From a checkpoint of a small transformer trained on Wikipedia.
Architecture: RMSNorm before each block, rotary positions.
Each number is 128 + 24 x the weight over its row's rms, rounded and kept within 0 to 255. Layers, rows and columns count from 0. The size above them is the row's rms in percent of the matrix's.

# layer 3 MLP up, 704x256, rms 0.0486, rows 523-557, columns 192-255
size [105  97  98 100  99 100  92 101  97  95 108 101  92 106  96 104  99  97 100  94 103  96  99 103 106 103  98  95 104  99 104 101  93  96  97]
[[ 99 111 135 148 166 153 128 139 112 139 147 156 148 126 137 143 125 135 164 131  97 109 108 162 128 125 119 154 141 115 144 162 144 143 119 102 142 142 114 116 143 155 130 157 123 131 133 149 173 122 119  99 108  82 160 158 142 167 192 136 138 150  86 142]
 [134 164 149 146  81 121 138 160 113 133 132 148 119  98 115  88 111 138 115 152 111 180 156  85 161 120 116 124 141  62 186 111 159 162 104 129 159 103 131 146 102 119 122 146 109 149 141 167 125 170 111 139 130 151 142 197 104 152 117 104 108 117 139  88]
 [115 114 170 115  96 135 134 112 115  99 128 136  98 120 151 157 134 155 161 153 145  92 161 141 114 118 108 159 128 123 118 113 161 123 120  80 150 153 137 121 119 158 133 181 135 118 130 120 104 109 129 148 101 110 129 139 135 134 107 148 124 124 103 131]
 [162 133 150 132 156 140 136 121 109 156 131 159 130 124 127 135  93 148 143 111 130 147  80 133  87 108  92 129 127  92  82 140 114 121 124 116 200 116 138 112 117 147 129  89 126  94  96 144 128 162 144 126 131 130 109 188 105 122 132 126 149  93 147 125]
 [153 153 166 117 135 104 124 152 126 132 131 122 122 116 139  83 127 111 126 133  94 103 140 106 127 161 116 113 114 170 140 160  94  85 152 134 135 155 136  98 108 173 145 119 119  97 168 129 115 118 150 125  77 102 144 151 111  99 118 118 113 185  96 131]
 [ 93 129 157 132  84 173 158 127 133  74 124 123 131 113 117 139 147 142 122 124 100 133  89 159 136 147  85 180 152  95 114 116 129 147 133 136 123 142 128 115 113 137 125 133 119 133 144 126  87 112 113 106 149 186 129 145 134 112 168 112 128 154 135 143]
 [129 120 144 109 115 118 100 160 103  87  91 169 155 120 108 100 114 130  93 105 132 109 103 172 143 131 143 112 120 118 117 140 135 106 126  82 121 114 153  96 126 163 106 147 104 142 115 120 102 124 113 115 130 172 146 137 164 138 129 130 104 133 132 109]
 [110 106 119  70 140 163 135 119  87 151 117 137 104 139 127 107 139 101 133 136 131 107 149 152 118 108 136 139 140 122 119 112 118 145 122 154  91 127 105 139 116 120 135 149  93  89 124 110 134 138 152 105 123 161  98 129 138 164 135  89 134 101 145 106]
 [136 102 159 125 168 132 123 157 120 145 131 148 168 137 114 124 133 159 176 185 151 145 111  90 117 120 115 111  95 101 138 127  91 127 123 159 131 172 143 119 102  96 146 137 140 114 150  95 110 108 145 112 136  81 150 148  95 106  95 124 139 132 130 128]
 [148 104 187 138 152 149 176 169 115 151 134 141  92  97 117 131 114 136 115 153 135 154 170 155 144 144 132 128 156  91 101  99 145  93  79 120 161 140 123 145 104 137 105 122 128 160 125 146 106  89 107 144 134 166 126 127 142 135 125 143 155 116 126 120]
 [114 114 101 170 132 118 106  76  98 152 124 137 129 121 132 146 123  83 103  78 147 125 110  97 106 108 144 135 119 137 124 111 143 105 140 105 108 109  85 162 139 114 163 124 148 175 112 163 144 134 123 133 122 114 131 100 124 104 123 126 143 136 144 143]
 [128 118 105 117 172 132 130 167 136 109 121 119 150 160  80 146 130 156 134 123 172 114 127 130 132 129 141 147 134  87 161 123  92 142 101 173 137 129 114 128 141 100 154 127 128 124 129 111  96 135 137 120 109 112 110 162 121 145 117 154 139 140 105 125]
 [146  89 117 118  94 105 120 112  97  91 120  90 138 166 132 130 145 153 147 143 157 100 137 126 114 159 170 107 124 136 102  93 106 159 137 116 126 142 146  87 109  96 163 171  86 100 156 111 147 153 160 168 123 142 157  98 103 160  97 103 132 159 152 149]
 [ 73 126 142 133  90 129 150 133 140 119 122 121 112  87 106 132 126 107 114 140 103 109 173 140 151 145 164 151 121 117 138 175 139  99 135 110 118 167 104 111 108 153 120  99 157 146 118 152 183 143 150 189 129 155 130 151  89 155 103 138 130 158 148 101]
 [148 118 100 114 130 113  90 163 153 133 124 142 136 155 151 124 171 124  85 139 113  95 132 148 150 121 140 110 155 138 108 123 126 181 113 134 112 108  89 114 123 179 152 122 134 107 135  86 161 134 147 100 110 117 169 169 106  83 154 108 128 116 130  89]
 [108  93 131 117 121 180 148 125 117 122 137 139 105 131 119  97 171 133 180 161 126 120 116  97 111 135 108 116  89 140 176 147 116 110 127 121 159 124 117  72 127 145 116 103 116 114 134 119  80 121 132 141 148 135 111 162 120 139 131  89  95 106 139 110]
 [136 155 127 117 107 180 105 163 120 122 132 115 109  91 147 126 123 134 171 150 127  94 139 132  95  94 130 138 130 121 166  91 148 131 117 118 143 145  99 112 138 104 104 166 167 124 100 141 121 195 124 114  80  79 103 115 129 167  97  78 118  79 113  80]
 [156 145 153 139 115  98 118 140 169 134 136 134 137 100 121 139 146  97 123 158 122 148 126 126 110 118 113 114 141 137 128 162 133 136 118  71 113 148 134 185 137 146 113 119 166 131  99 127 177 156 126 107 144 114 115 108 137 111 114 112 134 128 136 169]
 [157 149 102 131 141  99 131 119 152 120 140 122 121 135 163 139 107 158 163 110 131 125 118 119 105 179 144 113 160 123 135 150 163 114 118 134 124 143 131  93 112 116 166 115 126 139 120 170  89 142 134  97 197 133 135 103 139 165 164 142 127 158 110 165]
 [120 142 132 130 138 168 147  80 125 144 128 130 165 111 151 148 119 109 143 119 123  98 140 154 131  85 142 117 153  84 125 183 161 176  93 140 136 190 147  99 142  73 124 119 124 107 121 165  96 110 125 126 167 137 142 186  98  85 125 133 119 109 178 138]
 [127 161 163 145 124 104 144  74 169 152 136 115 142 141 144 121 119 126 159 125 146 188 160 102 140 140 121  99 164 121  76 125 154 147 152 145 134 117 142 121 130 122 126  90 112 106 101  94  80 149 142 116 150 110 115 168 145 134 123 102 152 132 156 136]
 [139 101 112 144 147 142  93 161 104 131 140 153 119 136  86 105 134 134 131 140 108 164 155 134 120  93  95 143 133 113 134 146 139  96 145 101 134  95 131 119  89 119 164 110  95 141 133 107 166 144 140 147 108 130 140 143  97 107 119 148 124 161 141 131]
 [102 174 162 114 103 112  96 149 142 139 158 126 104 143 170 114 135 168 155 172 158 132 145 148 105 161 109 134  99 118  96 105 117 117 144 172 116 130 128  85 168  75 161 130 105 130 142 131 158 167  94 110  98 126 124 146 111  98  96 104 114 107 146 147]
 [140 104 132 168  93 124 180  88 184 102 127 153 112 108 123 122 136 109  98 132 123 127 160 124 130 129  93 126 131 147 142 110 154  97  93 151 146 128 148 158 132 147 122 141 106 104 114 138 132  96 134 153  94  92 157  99 145 120 119 151  92 141 114 112]
 [124 108 129 103 133  92 127  94  91 142 137 146 180 131 164 164 140 132 126 123 126 150 179 132 141 124 112  96 113 150  99  92 140 120  75 126 109 125 140 112 141 145  83 127 176 133 132 161 141 144 139 146 116  60  84 117  94 129 160  98 108 103  97 118]
 [151 101 154 132 113 115 138  83 128 158 112 154 157 108  81 144  85 152 170 123 105  99 148  86 104  89 140 113 131  94 143 156 126 138 111 156 114 137 131 137 163 139 159 140  92 135  76 138 156 110 170 141 146 113  98 152 123 119 131 137 165 129  77 111]
 [122  96 104 138 132 158 120 141 111 136 136  96 152 146 184 109 140 142 126 136  64 125 136 103 138 152 159 108  78 141 143 100 116 122 106 181 107 150 149 133 143 118 118 139 137 123 178 126 117 123 164 168 129 152 149  78 114 176 115  94 156 110 112 151]
 [171 117 108 123 131 106  99 138 120 130 115 111 165 152 114 140  85 103 118 157 188  98 129 135 151 125 125  90 120 136 181 170 144 117 167 130 145 113 154 124 142 153 153 126  62  64 109 111 116  84 111 125 114 119 133 128 129 164 175 142 157 137  74 116]
 [166 182 130 137  99 104 102  88 118 104 124 120 145 125 155 164 136 152 117  93 161 158 143 144 114 132 164 107 114 111 136 140 153 118 169 112 115  90 143 110 100 135 145 102 128 146 149 161 141 163 117 148 125 147 148 109 147 143 125 131 144 134 123 150]
 [ 97 148 129  95 163 111 128 122 123 127 148 138 150 136 141 138 162  95 142 144 118 114 196 144 117 156  77 141 116 107  98  94 140 105 119 156  94  97 130  91 102 120 109 112  96 178 144 115 131 103 107 152 113 134 120 116 108  98 125 118 144 115 145 139]
 [132  86 179  78 100 162 131 154  93 118 115 119 132 141 115 177 116 123 121 120  85 122 145  93 153 123 154 158 161 118 127 124 132 131 155 116 167 172  76  98 105 159  96 137 127 137 102 135 146 122  84 133 108 124 155 140 122 134 121 106 185  64  98 129]
 [105 110 131 179 150 135 143 127 153  60 123 124 147 116 120 116 155 147 130 129 154 131  87 106 123 117 114 123 111 149 114 109 137 169  90 177 145 118 147 122 102 130 144 119  85 147 131 140  85  82 142 127 115 151 142 121 179 102 146 152 153 153 120 113]
 [121 101 111 134 115 159 141 153 156 141  93 166  96 105 123 142 104 129 154 124 136  74 153 118  97 158 180  90 131 147 115 147 142 139 113 113 141 119 129 152 115 156 141 132 132 114  80 151 150 129 124 149 114 154 116 113  95  94 131 102 154  78 103 124]
 [132 133 157 156 117 153 142 132 141 110 139 125 103 107 107 181  97 124 151 124  91 105 106  91 118 159 133 135 127 137 127 139 108  67 139  90 120 105 131 113 119 134 139 139 125 103 161 116 145 142 139 150 100 145 136 150 132 159 155 139 108 113 105 123]
 [127 161 148 134 120  81 129  87 157  95  93  69 153 136 128 162 132  89 120 124 132 110 143 109 159 122 144 156  90 129 149 151 143 151 155 117 137 121 147 101 140 179 102 181  89 151 142 115 127 150 139 151 116 119 144 165 146 113 115 135 139 180 138 115]]
# layer 3 MLP down (transposed), 704x256, rms 0.0663, rows 523-557, columns 192-255
size [106  96  99 102  98 101  93 102 101  98  98 101  94 103  95 101  92  98 101  96 102  93 102 104 101 102 102 100  98  98 108 103  99  95  98]
[[114  96 142 141 100 141 128 127 103 109  96 115 123 118 129 133  90 168 133 121 120 139 119 105 134 146 120 113 174 144  91 142 137 143 115 167 105 176  49 112 130 107 115 104  92 120 126 156 107 154 133  91 142 136 156 116 165  87 169 131 135 143  94 131]
 [ 89 162 103 116 131 131 137 131 109 147 168 109 122  95 147 106 131 169 122  99 122 127  96 157 118 123 135 141 108 169 137 127 124 137 118 117 149 122 141 120 125 129 165 108 130 166 118 142 120  96  98 125 124 162 129 143 152 105 161  95 164 120 116 124]
 [136 172 130 123 135 109 151 138 147 130 116 145 116 105 163 123 123 151 131 144 110 110  93 118 113 119 139 134 111 103 137 100 136 148  80  86 152 139  81 115 139 144 119 166 160 131  95 139 102  98 128 127 147 121 138 161 129  95 151 129 168 102 147 110]
 [140 126 123 108  99 168 131 169 174 116 124  67 123 129 142 110 122 125 164 118 153 130  89 130 110 112 114  88 123 135 105 158 114 120 153 132 148 155  92 100 103 137 108 158 117 118 150 118 159  94  91  83 137 162 162 136 141 105 135 128 159 119  94 119]
 [164 126 128 125 184 150 135 134  99 178 171 102 113 108 119 109 127  96 140 149 115 144 107 138 155 131 113 162 114 106 125 144 120 130  89 148 121 121 162 128 161 132 168 117  93 131 163 113 135  91 102 145 153 121 118 127 125 121 137 135 151 106 126 132]
 [ 77 140 133 127 111 124 137 152 101 148 170 106 111 137 125  50 124 166 145  97 121 135 110 127 167 109 140 115 142 135 162 144 120 150 145 154 100  98  92 169 176 106 129  97 187 135 113 100 120 137 119 117 151 162 142 145 110 155 108 137 134 146 116 144]
 [131 121 143 170 102 146 155 102 156 101 149 145 124 130 154 104 138 125 135 123 138 154 127 137 104  86 159 136 121 106  99 123 126 123 140 113 145  99  74 115 113 114 134 105 106 101 128 126 166 154  96 102 111 148 124 172 123  98 163 151 121 108  85 160]
 [137 157 176 112 126 125 127 100 128 151  82 127 104 116 132 140 118 138  84  94 101 111 132 165 104 139 119  91 124 118 110 117 128  73 119 128 144 134 151  97 128 159 106 122 110  67 176 138 104 138 124 133 159 117 114 130 125 123 152 134 144 152 148 134]
 [149 137 156  80 121 100 115 134 179  93 137 120 146 113 146 113 166 153 126 130 145 100 121  95  66 135  91 140 133  87 122 123  86 129 134 145 144 137 127 101 114 100 130 203 132 153 183 121 115 125 120 130 107 106 117 132 127 120 117 124 115 139 149 130]
 [122 111 148 123 163 121  97  90 115 118 143 124  95 134 106 107 132  91  76 121 112 126 125 120 126 157 148 101  91 124  97 151 114 109 135 140 137  76  91 127  76 151 134  98 109 121 125 130 124  84 116 133  80  93 129 155 111 148 134 132 158 110 132 107]
 [187 122 125 101 120 155 157 129 118 148  11 152 149 111 121 127 146 134 120 113 112 129 124 145 141 139 110 133 156  76 143 159 107  89  93 190 102 150 155 122 155 130 132 161  95  96 122 134 145 110 144 137 159  85 118 156 105 126 114 154 122 113 131 130]
 [106  84 143  81 135 140  98 149 101 126 144 170 143 110 113 184 114 159 131 124 126 115 108 128 111 153 117 135 124 107  75 161 133  59 124 130 124 136 121 115  90 120 145 127 110 119  86 101 112 112 142 116 138 109  88 108 114 152 158 135 144 151  89 172]
 [132  97 138 141 159  94 114 128 131 107 129 122 132 115 125 154 130 129 134 108 134 197 202  90 160  89 108 156 146 128 145 122 133 112 126 151 126  98  99 120 132 125 141 119 114 163 133  88 125  92  94 141 124 166 109 106 123 129 132 137 140 134 122 115]
 [129 113 162 127 122 174 132 155 117 134 121 140  94  72  83 222 130 111 139 133  80 160 178 142 138 153  96 102 116 136 114 160 106 118 141 140 116 164 110 127 136  94 103  96 148 110 119 136 141 131 151 113 116 135 128 129 100  96  84 178 132  71 151 118]
 [148 109 120 164 117 147 158 131 137 124 180 136 134 147 136  99 127 132 122 145 160 123 119 114 104 156 137 126 172  87 160 136 127 171 150 152 118 163  89  90 135 127 111 107  99 114  91 137 127 182 122 147 101 174  81 119 111  90 115 140 177 168 164 132]
 [146 116 133 118 155 144 112 103 141 124  85 143 131 155  98  76 132 130 147 161 117 151 107 130 159 164 156 107  94 137 144 149  95 116 162 112 145 207 153 140 128 138 139 148 142 113 111 140 124 141 102 130 137 165 118 126 107 137 116 143  92  79 155  97]
 [ 78 152 126 131 122 141  97 181 197 134 212 129  82  94 158 130  97 151 144 150 138 118 146 121 119 114 107 133 148  98 145  91 142 127 122 155 134 144 126 123 117 131 128 113 163 151 121 148 133 113 124  74 111 140 102 110 126 126 107 159 137  92 115 121]
 [139 124 140  91  70 124 114  88  99 113 132 126  96  96 149 123 103 116 144 142 117 145 143 149 119 119 101  72 146 121 144 102  88 128 118 117 105 112 141 154 184 127 124  35 130 158 137 129 122 162 103 114 103 137 164 176 117 123 117 104 156 137  97 181]
 [135 130  89 143 110  76  94 102 123 125  99 135 119 113 123 129 122 151 102 123 147 123 172 152 147 135  80 157 134 122 101 143 139 201 141 129 163 122 103  40 131 126 121 101 110 122 166 163 134 111 156  73 137 144 105 148 104 176 169 101 111 154 118 145]
 [108  93 116 116 118  91 113 131 115 101 190 104 101 169  96 181 120 177  95 140 141 128 126 116 139 163 168 150 100 131 121 126 162  94 129 143 125 144  40 155 122 129 148 131 131 109 100 140  94 125  96 144 143 163 164 146  93 127  98 135 113 170 130 138]
 [110 154  96 118 130  99 108 119 132 102 111 114 104 145 119 114 111 160 115 113 114 117 171  97 139 153  94  87 143 140 129 125 125 157 153 116 130 129  96 101  82 136 157 124  96 108 130 152  95 146 119 164 151 141 129 204 164 133 118 129 133 161 140 128]
 [139 136 117 106 149 114 134 111 105 117  49 161 125 110  85 150 160 115 131 107 155 136 138 130  92 119 128 129 117 138  84 165 142 127 133 169  90 102 104 173  96 125 134 173 115  84 129  93 136 145 115 133  88 111 138 130  97  89 135 136 113 161  98 160]
 [152 109 106 147 108 118 103 131 125 144  86  90 150 108 144 102  90 154  93 128 129 199 151 113 171 104 122 153 150 127 136 101 145  49 144 129  90 147 138 128 145 124 112 158 125 113 130 168 149 115 109  99 101 105 146  96 137 132  81 106 108 162 129 101]
 [124 102 181 154  95 145 131 136 142 159 114 148  92 118  99 151 164 117  72  97 147 130 127 107 145 102 128 120 112 142 126 113 165  92 165 150 129 109 169 113 130 164 121 102 132 139 151 181 137 134 163 133 147 115 117 101 114 138 112 137 110 113 106 125]
 [ 92 110 120 151 129 149 114  95 152 159 221 124 173 143 157 191 128 106 198 137 126 125 150 135 110 120 146  95 140 141 126 142 164 184 159 151 148 128 133 143 157 125 107 104 122 107  93  92 172 125 108 105 149 110 157 166  92 132 109 127 125 125 131 126]
 [131 127 130 154 104 157  93 121 111 117 153 130 154 137 163 131 125 151 145 147 151 134  90 182 125 110 114 104 125 128 159 142 128 148  89 171 156 166 112 107 152 148 134 116 124  81 103 138 143 173 135 149 124 154 125 116 149 178 108 164 113 127 124  90]
 [105 187 198 144 195  88 128 141  88 124 132  82 108 104 140 119 140 128  93 135 106 121 128 115 141  87 140 149 119 102 160 164  86 141 111 156 138 137 169 104 103 114  99 170 139  83  97 124 143 130 152 158 111 137 158 119 107 112 104 141 122 178 108 135]
 [102 132 127 124 117  94  90  98  82 134 161  97  85 135  86 139 131 140 122 144 115 131 110 121 158 154 139 127 172 124 105 118 101 135 109 125  97  90 128 142 142 128 129 131 135 142 176 156 143 128 139 130 146 179 157 132 151 123  88 126 148 137 146 125]
 [162 174 123 106 123 169 127 123 118 144  91 170 137 136 146 171 100 124 112 126 171 129 152 123 111 155 140  99 137 152 130 128 134  95 131  96  93 142 127 173 128 156  89 160 111 133  65 141 137  83 102 123  78 108 154 172 160 129 136 136  85 179 121 116]
 [110  92 123 183 140 119 124 155 130 106  52 143 108 123 100 129 128 118  96 144 105  93 135 140 131 133 101 168 102 132 120 105 145 141 110 143 123 125 137 135 146 154 169 140 106 114 137 150 166 123 174 116  99 126  92 133 153 130 128 100 130  89 147  95]
 [173 139 127 128 136 119 126 116 123  85  94  96 147 139 105 187  94  68 140 119 123 114 183 142 154 131 142 120 106  66 139  98 148  73 146  92 150 120 117 147  99 109 125 126 142 142  91 152 122 151 126 136 138 131  97 111 163 134  60 115 122 106 124 170]
 [185 133 121 129 108 134 129 117  96 117 136 156 131 134 145 144 103  99 126  93 128 161 126 130 127 140 116 125 117 108 159 128  91  95 141 152 111  73  61 125 154 124  84 129 141  93 122  88 118 143 135 162 163 135 108 118 118 158 124 106 124 140  94 114]
 [102 108 112 118  91  65 105  99 124 146 157 180 108 149 119 120 129 170 134 129 149 154 228 114  89  96 137  88 138 111 138 129 132 125 146 129 140  83 144 134 118 140 154 141 141 131 137 134 122 128 138  92 151 136 128  87 172 129 168 142 130 112 132 115]
 [ 91 115 125 133 143 157 133 155 114 134 209  99 108 139 124 154 104 149 148 114 117 140 124 110 124 103 161 126  92 131  96 152 115 119 112 127  84 116 101 120 148 117 166 123 119 131 131  93 134 128  71 125 157 118  89 156 114 117 161 135 156  81 148 119]
 [109 140 115 116 129 137  95 151 115 110 154 118  96 117 134 138 125  93 143 121 152 115 153 100 146 178 123 166 140 119 137 125 132 115 140 152 142  81  65 142 148  95 130 185 162 104 106 140 108 141 118  95  96 103  81 169 150  87 157 124 119  92 146 140]]
# layer 3 MLP gate, 704x256, rms 0.0499, rows 524-558, columns 192-255
size [ 99  96  98 100  99  92 100 105  96 113  99  90 107  95 107  99 100  98  96 105  95 103 106 103 101 100  96 105  99 101 103  96  94  98 102]
[[153 135 124  79 130 135 137 170 170 140 125 180 111 160 113 111 153 148 111 146  65 155 172 144 137 108 125 123 139 114 114 146 152  96 102 126 131 125  92 126 132 117  82 124 114 118 135 128 110 131 131 107 127 118 150 140 110 150  94 149  82 162 114 113]
 [111 103 104 142 116 117 152 114 181 125 109 124  53 134 118  99 146  90 120  97  83 117 133 148 143 134  67 128 119 100 107 110 120 139 126 124 113 135 144 130 122 125 158 139 140 107 133 105 126 185 121 133 119 154 180 116 130 151 143 146 136 133 122 146]
 [125 143 157 135 121 120 109 113 131 131 129 166 133 106 139 143 149 146 145 130 183 141 124  97 130 101 128 123 137 111 114 114 140 146 156 150 154 112  96 178 152  81 147 142 179 129  82 118  79 145 141 114 148 131  94 131 141 155 145 138 152 137 129 113]
 [156 162 160 170  80 116 177 104  58 142  93 132 162 131 131  85 157 141 139 114 128 128 116 106 154 112 143 115 128 120 137 151 132 108  94  95 135 144 137 118 132  92 167 142 113 111 125 149  94 130 163 113 136 134 118 111 117 102  99  86 111 148 108 142]
 [129 140 135 104 153 116  97 120 131 105  86 124 121  81 152 121 132 117 145 164  91 141 160 118 156 138  89 144 130 116 138  94 124 118 144 110 144 142 137 137 140 132 156 104 163 130 154 133 120 117 166 104 115 173 140  85  99 133  95 111 120 142 185 118]
 [174 119 128 142 103 150 144 107 135 140 110 140 131  68 103 148 111 153 111  99 108 114  83 131 158 126 168  97 126 129 136 115 129 109  98  88 172 128 120 141 127 152 110 128 153 106 125 166 134 107 100  93 141 157 139 129 166 159 155 129 127 115 132 144]
 [158 142 166 136 131 166 136 165 141 122 104 128 126 125 118 154 152 144 100  92 170 137 121 151 159 100 109 123 128  96 145 134 114 120 159 155 174 128 133 132 144 116 169 163 142 129 148 118 113 100  87 151 125 121 143 135 120 113 129 156 128 141 154 129]
 [181 125  95  94 138 102  81 132 129 190  82 139 147 153 119 159 101 123 102 121 149 117  81 132 142 112 155 155 123 119 134 117 143 130 124 148  89 121 131 160  97 134 130 140 158 113 116 125 132 169 134 130 133  98 180 155 135 127  83 131 125 135 114 120]
 [138 125 119 138 149 120 158 107 135 150 111  71 104 146 112 145 166 136 162  96  97 147 143 137 129 150 155  93 152  97 123 103 126 109 136 156 194 145 130 184 119 107 120 126 108 120  90 137 128 149 116 116 142 123 112 136 121 163  87 123 137 117 137 122]
 [147 149  87 108 107 128 160 179 142 114  83 112 126 129  82 149 147 140 116 127 126 152 121  92 145 115 166 169 150 126 145 146 131 129 120 152  84 174 171 148 135 169  96 145  98 150 106 118 135 142 125 130 126 126 142 169 127 149 120 147 120 127 112 102]
 [130 142 127 166 135 149 159 147 161 123  93 123 153 111 153 154 108  71  37 117  88 112 112  99  92 123 130 157  83  81 160 103 112 141  93 134 144 155 117 156 165 114 159 186  85 148 136 131 120  97 114  51 122 135 116 101 160 130 166 125 137 151 129 105]
 [102 133 118 107 107  98 132  98 115 112 143 107 107 107 124 101 112  85 139 112 134 116 132  84 134 130 145 165 160 153 177 134  89 154 152 143 148 113 118  69 117  93 131 114 136 113 116 130 142 171 145 182 152 103 140 118 154 123  89  83 160 138 135 105]
 [173 119 153 117 157 139  81 137 117 149 164 157 118 141  84 143  91 166  86  97 133 129 130 105 136 127 113 126 162 115 127 124 154 162 112 168 117 140 101 123 121 146  81 142 128 156 105 115 138 105 161 117 109 117 113 117 122 104 152  56 118 130 107 142]
 [169 124  94 173 132 164 115 124 108 136  94 129 127 111 155 128 163 101 140 136 140 146 128 154 146  85 147 147 146 109 116 142 154  66 166 106 126 128 116 139  88 150 151 100 150 133 104 134 115 151 138  74 127 133 108 127 175 126 169 132 111 151 171 176]
 [147 149 145 157 105  85 121 133 111 199 127 127 127  97 136 141 122 106 133 139 154 117 151 144 112 113 115 154 158 107 130  91 157 177 106 161 103  96 147 159 132 117 126 169 111  99 135 139 106  93 174 155 116 114 147 122 104 150 191 103 168 171  71 131]
 [118 146 107 111 143 135 125 132 112 137 101 142 115 128 140 151 162 120 112 141 123 122 138 114 115 115 139 147 130  79 140 122 128 111 114 155 116 114  78 132 127 150 133 109 138  94 130 171 104 144 142 116  93 117 143 129  98 124 121 111 126 102 131 122]
 [132 132 162 148 111 116 131 165 141 144 132 134 116 116 108 102 104 117 128 120 155 119 142 116  83 120  96 119 133 150  77 102 147 114 137 149 142 127 133 122 109 147 154 157  98 162 107 126 121 132 139 116 113 162 138 127 123 108  92 125 127 128 121 159]
 [132 142 108  91 115 131 143 160 111 127 126 124 148 131 153 172 144 107 115  92 107 104 109 106 118  83 183 164 104 124 118 138  84 115 140 107 144 130  96 126 139 116 172  96 152 187 146 154 136 137 114 188 140 155 116 166 108 111 121 132 156 153 122  84]
 [137 129 133 134 105 131 130 158 115 159 122 132 139 132 165 143 101 102 146 126 113 117 149 117  75 136 138 111 150 163  89 136 138  90 107 110 144 142 128 150  79 119 157  99  92 146 132 157 171 116 120 141 129 133 155 132 147 106 145 170 120 105 136 150]
 [152 169 136 104 138 167 118 138 139 108 100 127 107 149 120 164 112 118  85 133 124 141 135 149 131 147 120 100 139 145 133 146  92  84 119 138 169 116 146 151 116 155 120 150 128 133 112 160 149 116 128 162 125 125 154 157 109 150 108 132 131 131 132 123]
 [128 110 110 147 124 132 183 132 102 174 135 112 199 133 158 114 123 151 148 140 159 119 132 125 135 156 107  89 148 104 145 133 125 132  84 133 160 138 159 170 137 108  74 135 172 136  92 124 115 168 128  95 126 104 124 142 114 167 142  86  96  94  99 128]
 [135 163  80 151 165 150 123 109 167 110 129 146 140  80  78 110 152  91 130 127  89 142  58 143  93 101 114 118 105 112 131 171  97 129 130 133 130 129 107 106 131 135 164 126 151 146 131 108 148 124 123 153 174 164 143 157 114 122 150 105 121 171 108 164]
 [163 136 131 124 150  86 151 177 121 119  98 137 109 133 136  85 147 103 120  76 137 124 150 110 153 115 117 122 133 142 129  96 122 117 121 139 136 139 151 154 154 134 118 123  95 142 171 172 132 189 141 149 126 108 113 100 100 136 137 123 136 116 136 122]
 [126 147 127 156 152  89 138 119 127 166 124  97 155 132 160 128 175 162  94 162 104 131 136 124 164 118 117 152 137 119 132 110 119 127 128 144 110 128  90 148 127 137 131 137 123 116 162 194 141 110 153 128 134 132 125  76  89 126 184 117 135 122 118  97]
 [112 117 114 100 118 134 155 135 141 162  91 138 161 142 143 134  87 103 130 110 144 146 121 121 154 123 167 107 148 104 141 130 100 104 151 126  97 138 122 139 121 171 158  92 147  98 125 129 136 145 146  80 139  67  94 122 135 147 105 125 164 133 101 115]
 [177 123 149 159 127 110  86 160 143 144  94 136  98 135 115 157 117  98 113  84 110 144 134 164 125 118 105 137 127 151 121 131 135 122  64 126 108 122 134 150 150 111 113 134 161 148  91 106 173 116 112 141 140 133 145 123  96 153 141  81 139 102 124 106]
 [152 134 136 171 150 122 141 154 141 159 115 111 160 143 153 129 165  97 117  97  91 125 123  87  96 112 145 115 146 155 110 123 104 148 142 141 148 131 176 133 131 105 102 128 124 126 106 114 131 139 134 121 137 138 178 106 127 132 115  81 166 125 131 147]
 [120 139 139 127 105 125  82 153 119 122 120 103 102 118 145 158 171 119 119 146 154 106 138 149 120 112 113 113 162 131 142 135 117 103  95 149 118 129 133 163  77 163 128 130 115 115 113  99 152  89 133  99 138 109 144 143 113 153 154 136  83 170 139 151]
 [143 110 149 144 149 160 129 113 107 131 111 125 156 128 148 152 120 118 152 107 157 155  88  61 150  98 186 119 126 136 167 136 152 148 129 109 154 148 107 143 142 138 166 170 111  94 106 148 139 143 148 134 116 101 127 101 122 107 151 124 150 105  96 103]
 [147 120 100 134 157 144 107  81 136 152  85 140 122 153 123 119  99 117 106 139 104 118 133 131 119 177 162  78 130 138 132 125 111  93 155 106 133 173 127 139 142 161 120 172 110 131 128 142 115 183 153 122 152 118 152 164 137 147 128 136 128  93 117 176]
 [165 146 177 133 117 108  93 156 148 127 122 147 157 133 140 133 128 117 111 151 101 199 138 162 108 118 171 145 116 148 158 111 136 130 133 113 147 136 137 157 154 140 136 106 169  88 139 113 124 120 122 118 130 138 102 141 104 155 135 100 127 128 144 125]
 [158 144 103 136  90 120  75 131 123 126 112 143 123 164 132 153 141 147 115 162 121 116 172 110 140 102  88 104 145  98 138 149  86 138 129 125 162 108 113 172  92 136 125 117 159 117 130 155 117 129 124  98 134 135  74 149 115 138 125 129 111 129  99  74]
 [130 146 113 162 122 140 109 160 112 123 113 112 122 120 120 146 135 168 120 131 129  94 108  92  93 115 173 103 118 105  98 175 171 117  81 182 100 129 148 128 112 112  77 132  67 118 140 106 139 151 106 122 150 133 165 127 145 165 109 193  84 114 123 125]
 [134 125 119 138  94 101 101 145 143 115 116  77 103 118 115 137 110 106 115 144  94  83 120 108 101 103  99 142 109 136 115 111 140 158 121  84 140 121 105 147 140 143 157 138 134 127 133 171  72 125 176 143  74 131  81 140 182  92 165 113  73 131  94  95]
 [118 128 129 129 151 148 156 136 113 116 129 153 120 156 148 178 127 121 115 146 131 126 137 120 115 125 165  77 149 157 125 155 147 154 149 111 109 145 167 154 122 129 122  91 144 153 129 130 131 143 154 145 126 136 141 125 117 153  97 147 110 118 172 124]]